config.toml
num_hidden_layers = 13
hidden_size = 128
num_attention_heads = 2
num_key_value_heads = 2
head_dim = 64
intermediate_size = 512
vocab_size = 6739
hidden_act = "gelu"
norm = "layernorm"
norm_place = "pre"
norm_eps = 1e-06
positions = "rope"
rope_theta = 10000.0
rope_fraction = 0.25
qk_norm = false
attn_scale = 0.125
bias = "qkv"
tie_word_embeddings = false
parallel_block = true
init = "normal"
init_std_qkv = 0.0396
init_std_o = 0.00776
init_std_up = 0.0396
init_std_down = 0.00388
init_out_by_depth = true
optimizer = "soap_variant"
learning_rate = 0.00811
lr_mult_up = 0.647
beta1 = 0.95
beta2 = 0.95
lr_head = 0.00852
max_grad_norm = 2.0
warmup_steps = 200
schedule = "wsd"
decay_fraction = 0.875
decay_shape = "sqrt"
final_lr_fraction = 0.05
batch_tokens = 32768
max_seq_len = 256
doc_mask = true
train_tokens = 114700000
max_steps = 3501
dataset = "wikipedia_en"
Each number is 128 + 32 x the weight over its row's rms, rounded and kept within 0 to 255. Layers, rows and columns count from 0. Numbers have three digits each. The size before them is the row's rms in percent of the matrix's.

# layer 10 attention query, 128x128, rms 0.137, rows 51-101, columns 0-127
110:126091102087115090101137172100138224113119138154173171074083177127118151147116106074148101182128111150095093183107149087171136122134122109140107138095124066135184146107133124134131125095123142174093127106154138153126117086168148164160078096185072126110144137163084162178213105165122118151118158133139071122112163138093149125139127144131115071150116168111114062112194153098105201124101
113:093106085157107126112101145071079158128182109132108149150142136106157152084124118151142188130119109091165090175097159183091104088142089154133182109109129141231136178137158142130143109184158069056116134081121184136230156147102098143127190120137108161154098135095160108144129089121178116138144122088098144070107141125108100160102116080097121150116107124101126116131166140167086122126080
108:126106179093157168120138129125109116106153111215192131135084218138139136176174170116148122101126140050148081054082104147168160151123109122129158172094146060131114162156132139117123135123099084138119145133094122137131099094186105143138166089111147131106103198085101113105080170138154081121172105165124120115155146142148125198093089157116082168117137101085120130101069128101085150124155
112:160118130165101137137117138097124114140082129153125111106083093137133159113144128142100077193203135146175135137103037143144138149079182120163126179135115062083124145130163171084147124165093155140154164137202172081171129145113119165092146106110161104122123062163152163150085164157120082139133099127143115100148204122077146166167093065166126105141140146150131116190093109122169185143132
116:147136080133154089087139160054110185100112066061138130131124091123080098149081108145124122168100100080113183139140116158152148143091125113114122134158132183104133180155170177117088175095093099161122132118104100130116083117142174123113128161134136142089147044088139169112063130086141061096164120118125151157151044106123160163200099146139128124160130129081132166101095131111147187143108
105:154124163125128112102146174074131137147126096103139141132154123102124140132161144150150180111124114077146081162137118110145096130076131121123090087111079158086106089134113112148089175182158149220081078125159132166163137126137170103117129167148138096117112109146127143092133181108129140186122119127216102116139097082101210184117102091182137193061079062120170104123130189137090139125145
108:088120154160139121089141108119127110177083151194158145124062145145092178139113144084111170106090171135114160108101134196135153145129209071125117082070112146099084150111170124151134128146151097103143131149183151141119154066134136153117181107064108086159185103156166152087082106121155150173135160085138132151157129117085151147133117153137046072112145092123112109100066143144151186147098
110:140146136145154134096102148118121121086069117067143150134166085141106135095088131148146076091148145111151108091151068110142127128145164116097134117139165139137087088078078028058151155181183109118153104129127174159147032081140070127146124149148094120161112072175059122103128157138161149111146151113149140112154146110101139055130139138142110189149154132110157144082120087145121139174072
113:107101106115127151171182119148117152102108132153111070104150090132147099156125125156084194137128114111082089098133108145114155076098110092102128145099115062167104142087122105117137106122139202090141056123126119205145170187145164094169089134114179120083071135160138107118123142165123091168153134171165156087175108132149167162085109150061217110125104175160168114100148104137163159157136
109:159151147102180153085127138166150103145161129141085103110163172135102162107137143184104077116142180165046140124137165135179143094105186140135151154092113121137104175094148046180122118121159178151138155114181092197125108119134149141118112132113159131147106147077074081122184121104145132150196113102082108054167084182159133157147127109152138097110100106152115139113109166071093151180121
115:185131127099159127147077058130126131096167130136118164117069134167141171181128113135123162135155097097104153110156146096116109115063115127119155126096116118161088091079094166127114108127113170132165164185117112126211086092094145141120114150102101169225185164179176117125139080089101165107150111171126120136134179068109092066148134121141136126181167141096170098057151129157146138123130
109:171110087136101124135181159066114131104101171168139129138139095163106087143109078132109176107144165124157101130142169161178121127111143178122155172088161159134137178126112108114185144212147150122155163144062114121098193107106157041094076177170120116083161134083142139115142160079101148112115140145119074109127191141138105145077109087089143117131072175109108146088108181099163122122100
105:126142167168071135075145142091183221104104063159116138102069107176075109150122118165150142118180170113115149176116137111151096086122127146211125127154097135134153123129128124063104113088145088029159108135101081077116153156096135141115156144067134116164098127092122134170130116101141128079153128133139111128124132133126172174091156141102128166157106095112142084145080114167199170119142
070:160211137163107180101094147142155124113167101114075112126117138129084132084090187131129105123121180164126098193132147104131120142066153125147184132109135133071131082135132172084082078116132135063147096133127199129131119088109093133104174093143140110081080117094117153100105067183118131170139185113090122179114071090078161124142159179139063122115173100140112097122159151148149104112110
069:110134140101094166112126145114199165164160108080077145112190197145095162106141088127117127142190117127127106092110082138146087123130143097162131101149168122137145129098099148140179112122110107067133086101073154103050101086051170104159214171102123113133111174145185136127108060124131125135146134117199136175096157166163140133105172163125121137153131115156109122134169111174153093163088
138:111157134161120147035124147123181142142142152082111176120161138165122135091133109103111145121138102099123203127124165114093113157152154124144153142140116082095100143094088149186186118101135135113130110116110148094073094100081145166109159126084128127129121138106071044095151100025120095162147110192099146137202151147159090083155086107103074137161138120143089184148165119159074121122125
134:078086105127110145055139162112174144156123147133146165157151145168095150096097131120105114121129139098073162122133176170148078198184142124176138135187074101101121150110116154182159146124073131109166125112090166101102101077065118111129114140097093091170113102149104078070125120091174068125152097168154126153178126144176106061155142120134084121181138101149096160186135134178094108141110
100:208205145141123132154139135130120098165151151113122131127123135104151114110149138162094168119130118133125157139072091109116137012054136100109115133125161115118122094142129101089098068122195129124082134129165098141119109215122113112105147116126087146060158192110091143177156096130099177118148131154130166158077112137124074179137096112109150130051155155135140065086158095107086124130132
081:167135130182130157109121151138069147077143102129143126161093153095109085164133140101134184045111122130116155099167144147215103107125105125166179139201130137066144115139158136132084162112126145138150131152118153117142116154104159130154105072091115196153137178116130146110105095161095158162197118127145080142121132093133145163151114141129146163210061014136169094135143119099135149111129
092:133123105132169159106107113180115114103156137157130072115133109081081196109090139125119127184136113098157151127145140147161165104125150132094120080114048153107154090128107093181147157093150154117130067111153235121177124138167099119121132197083148149177140107129112162175093176080130129155148070085061108153153150137147137164179121138101102154150140080144111092119135202094094144094128
090:097149149110173111100116124128154119167100178121132101090168171164169138123167102213081109154133159190163086135144088097180161134117128096076089131125133143092115150136111057108097095186144137046103133099171152154088130097102179100171132191113132164112170184101135142135131167120130129173118176129170134102137135121163078128133135142119204126121147104136107137186109083182112083090158
069:099081090079055092119141079207101171085114100078100093135111254128079140129087145163112147137155130138106155143110091170145149103142149143139155118161147133132115150104137180179086148071099111126073100124143136106134126131124133095091177151094090078163132128175127086160110097151168192083153139139151104166089111110067105117123120102138111141123134166139088127156163138107074118091101
101:158144140159164125104106072116170112138118176142156161100132126140126117127143073129085221153112086070108152129080192100113125149160125086154120151116117072117060122123119141154165150129142127175102099124113073093086107125175119183109113179130151107177145097149130108123129139062072098115136140155078128142180189165154074107153058081123153138188133193117111112141119094113120113143192
085:117115117158200167136115114160133083123126189105114134101095133131159150126107083162063209182104072092140172156160194109127114155187123086102077179139112118101096140135108180180106205092092183132126124131125086160125125150188058147138131092109167123177167120149177183120126121144081097077165156138101131140140173147135064142160104124093134122148148136131101131145117112159118113124150
117:127201154144133124078143140114213113160118106088114134139091152144130093105120166220081199147096128101102137121145155114118094132093173124174092150154121141097082131132132162137138130150151148096140096099131121141063126141060138131150155165091184086141159126088124048176123093116090106108182151152101152128158121156120094172125112107149186132173139162166071177151132071158089099130163
121:142091148078109083187158097154085122136140112139130112143129142096130128180142118152171104077110123149168076185119148101199167082094120087095103098137138180154127121149145088066087135147113123134118144135136132156180132157123095139162101138167134107100102081158182196207100132201089156079126146116140124145042150128090178139078200167133163149096132118104128097115141113093162131142099
099:059073091117126155110190079101157129095088160096171113166148150153142133152137136100114075114059138087142109131162119155244124176131132097185126135130151138087139147124181146142136117137074085137135122114104155161135159103146124111099101104123128177206106111137158125121080159138134112144139135139192092106110109117224130103152167164125149145148174112155105091120105120200132083100092
095:141083109101101075143095184173098124096171097149149192081118154127119141069129105107205103152136149120064170173074209107197093114144099093097121167182086153153069108118148105108124136166145138123105161094135127074148117133126126160148139119134128099141070095146098110108168143155097105111150155161148134137101115140132109059144122189121119177121204086109178103137153105125102144175112
081:151110104075145142128117131107127158148114117138149107088114183105156099129098202138123184083138089113106114175191137088137125093117110120131122149119116147136138113188094111136036117084121154162159161138141086134160126181138107158092165111137063125090146148123090076173140172080205166117145187128086144133121130190140155101092148142127064120154202147127096112121135181135156166188077
092:124127148120173108103145095077096124064145154085119075143086099108089133204087135132157071073142126097139103138080118154100127111139163177090128120103081103166168113075124157095130055122132150116136156150141134151153144117174086065100095084130142122122136132126117179115127168162136142183142215045149131085136112111126146094121108111080115077080175093140085093113185146147137087115153
088:108119160175123101182104157138151082138055151147072099115086128094134173077164135084118105101135169138100138091174075182129192137142052097203179107110129181092139089152071090144134094155167159163118123091106169119108119100149086105164080140095124137123092179187117137166117147150121169110144124136150156155045119142112102086119160128172136140152117138121165136172138114111124077145143
093:080146163152106130175174188163085186158073167175156137109092137074129148150158123126114162172095104096183105132168167114150229139136139124083092137179166126159115173115128164104071095129126145107106143156098106109127143167087112100173162097103107119156120170151145112089132121175116132075155175129044113140134136187088159146089134117104189154096109149096159113100166098152119119108126
080:056194147102134086092106134130136083043102156126146071081129141094166111175118117183101160106119116149094105152170129170126159096116122166149135157145178112081155162096140128116107093141161136115178118114063096166073140101117106110134112171142167131118086146158160201139128090185108131060112107100159119152123129166148140130131153122126113102108095147170047103209064124127124117153130
087:164164157154119123164078045135067125142107186167182124114115186111117089140059144143084110092100117123127106186150148154163129148112123156128109133149111118119155131059117107189167164148106136091069046082149078089099064172109124142142093086084106113154129129127138106136108083136095134158126160116089160112134148156113157102101156109096131154189165158144114198154133073110137131145171
089:070124092115122161150153115103154124120103121143100154112106088120122135170158141114060097157103192158116124125123117193168140168114098131201137119189085157151151148131146133185137157049043128107115078138092160149075106117160178099174116121109148066117187123169095145101090140049189103110120110144089083139111126153094121110111092159105067101156147118148160168121142144100120095100126
094:131150142183136083055158148143118155135063108087120100149056134191181123094122203099158133191112140110160115182118110140062160120125161110133074187157154079119139151156142124111164138176144142094135117114119107114090093102117127144113071137132103126094158182132101132142096121178099116135126192153124125126117170106140137145121120189106170193102124115182106146110168062152079156178155
085:115099108089118103101096135102102177150070166113140115122121152099165135187067113089168126130127135128121162166087138125167148125119168115059118150069120114144111130151145089131129124077145082141230147153131141146121124161105147185137132176087150092132061082097080171130117144157119112126075109133135113047150153138149150134151096125082159156134058155126115158044171113064135074124112
100:108189111183114150106169169133166112098138037152137109121111190135137183145098108111099165124140169087107210102121104178140130144120163122142196142186111111092089149099118123140114162113120107007138169074164127093139119132143136096113132117116123109154054147097117123097144089055159133158129129103164121119084111177144169130105160133142132097098101099106160132155144168092099100125166
089:191108162140102190137140066086137152096141161069151168142139164097144120148128114163112135145150208098164172140174124141168106125142090112041109118090113126110047145108132155137180143111107081082165108137151121166156135160078164073147106160122175109136168094127100156114140157138121167101188100122105128125124119113151129125151159154086166077059108160135059134161127125189131137178153
090:142144147109128153147118142130123145142107098167132158075153133133066137158141180062144154101134136128162074173107187186080089088133143179085107092115082056177106090088117158126079093130151106094141089127082094129147058141151122129186117163143185139126115119109146111156128110121140148134147128150120167165142137086168150130015095072145135168098113129130141131156162200135162158168135
084:155150093127145116109150123095117129120157087117171132146147144093139116098087167177076170171118103078158106114154086125126041079148210139115155165107094217135123126161166140086112093134128113100168109200096165118113069101158072117139196123095122143147180115142160187143094101104058142123138136115128109160095161144093123145128153090111138135124119125139072123085136103140081145206134
090:086101110144114161152119125130172120086057151163099213110118130118140166165099101153123142126148126092083131085146092113069128113139156119115113141132082108096185120120177180104146102108145119036115095154100114122114071069118137108139100198145143137188179127116099151105176129128063150153095132137098079151114142082071152139112081114124073149139151123077149102174128184109151100064148
095:132127115125161106065116101077078128136118167172151116106174111115155160190136154131142137144096164115197143117132140091148055091138147129073096161137148072111118047114143140153107138172181094102091145089151090128165165098190163146108150079076101107174098110141102104111113103147132068154091170118097159125114177152109147131135099125114088055127175123075140068169108118113147185103136
091:155075101125133105183115142082122121160108135093134159123148183099085131193168074163132135114148114080148164108072187133097159127209140108143081090191155167100153156161147133164175152103175126185123115070079106075123080154145147141119139115144108121134113135133159152115180127120145096142124088093138085140118154174175158136138112119083198144074112067117167098114109148126106141193168
081:142117157119069032178168093144074165076088159110135112146124117185090153162133152086094150083192090150181106151067141141157097145121099072148095096138096110146134153094143118099105108145121071090132138152126169140160093107122144133082132125127138120149150155174103106149162097208090113133166123114069111112110118147066167123102155140113170128089099084154175156125108081154103147095072
101:166059108133127153124138094162083110095167143094127159144080115075141130139151099128076107103155086137121144122138126190162114209185162079145111160123123122110157074126091136131137122065138145186116170046085073148142127071116079086131133119130143158161096093117105195053116086101135176157141080112118133133150147096126218111139161120146090119125147100068131135133102129146114147116155
091:172115122135125138154098178150097135083121126142112102133188133101167143163142156101077066129167171098159096134126094136164136194095122133113119120128123139065136180141147114139124107161128100149100133197120182172106085066141147112134105088181173126165141110119120097164097112121090122142157147127151061066109129135115168181122138180077121069081128084083149096057137084075198158126125
095:101114107100102175148144136161151092153145101142129092100103127141143157145153115162096130111047132172140166184125162088095115136116071145177122122197074080138113131109161192104183116084155088137066175122138175137152094145176135189200197107124130121153070112104109149170094129122071172152156137116132108138112182138080123158164101120139101122095114150192139096114135095148141077145089
100:109156176189175106138131126108153118108148155092113148156042113224102113145120118153069131171194151140152075095224153120111103164136126167118107132138055130111130159104137101121145171134133101135119151134147149109147159108097116114119134112127132111120111160174175157109116162132180147160123145128134154105154112224120178076135119154141128081188173093171098144115069149155155143114181
089:101175078117101163193138176128127107137186106140170099141114178080144105159165179117155123123125079113094165126126169054109072132144154124094127184102117136135111139110110182069139132146163120136108051132114105116115125112172067107152115106118137146127122059152173175127121156115113142162154125129175156101109095092132092131130152186061163190094117117141107090190150122093120213122106
090:131131119074136133111101083141182091180159138089145145162113123145126167137092131139113134037106145159116090124150160117126140134140150101132088099135135175117126141069081115117131131093099116116125088165166171138156074098091160074196132138107083083123111106153176091118149084120074134133141119099086140163107165131066175106132119092143163102163168038121127118183194137169206082110126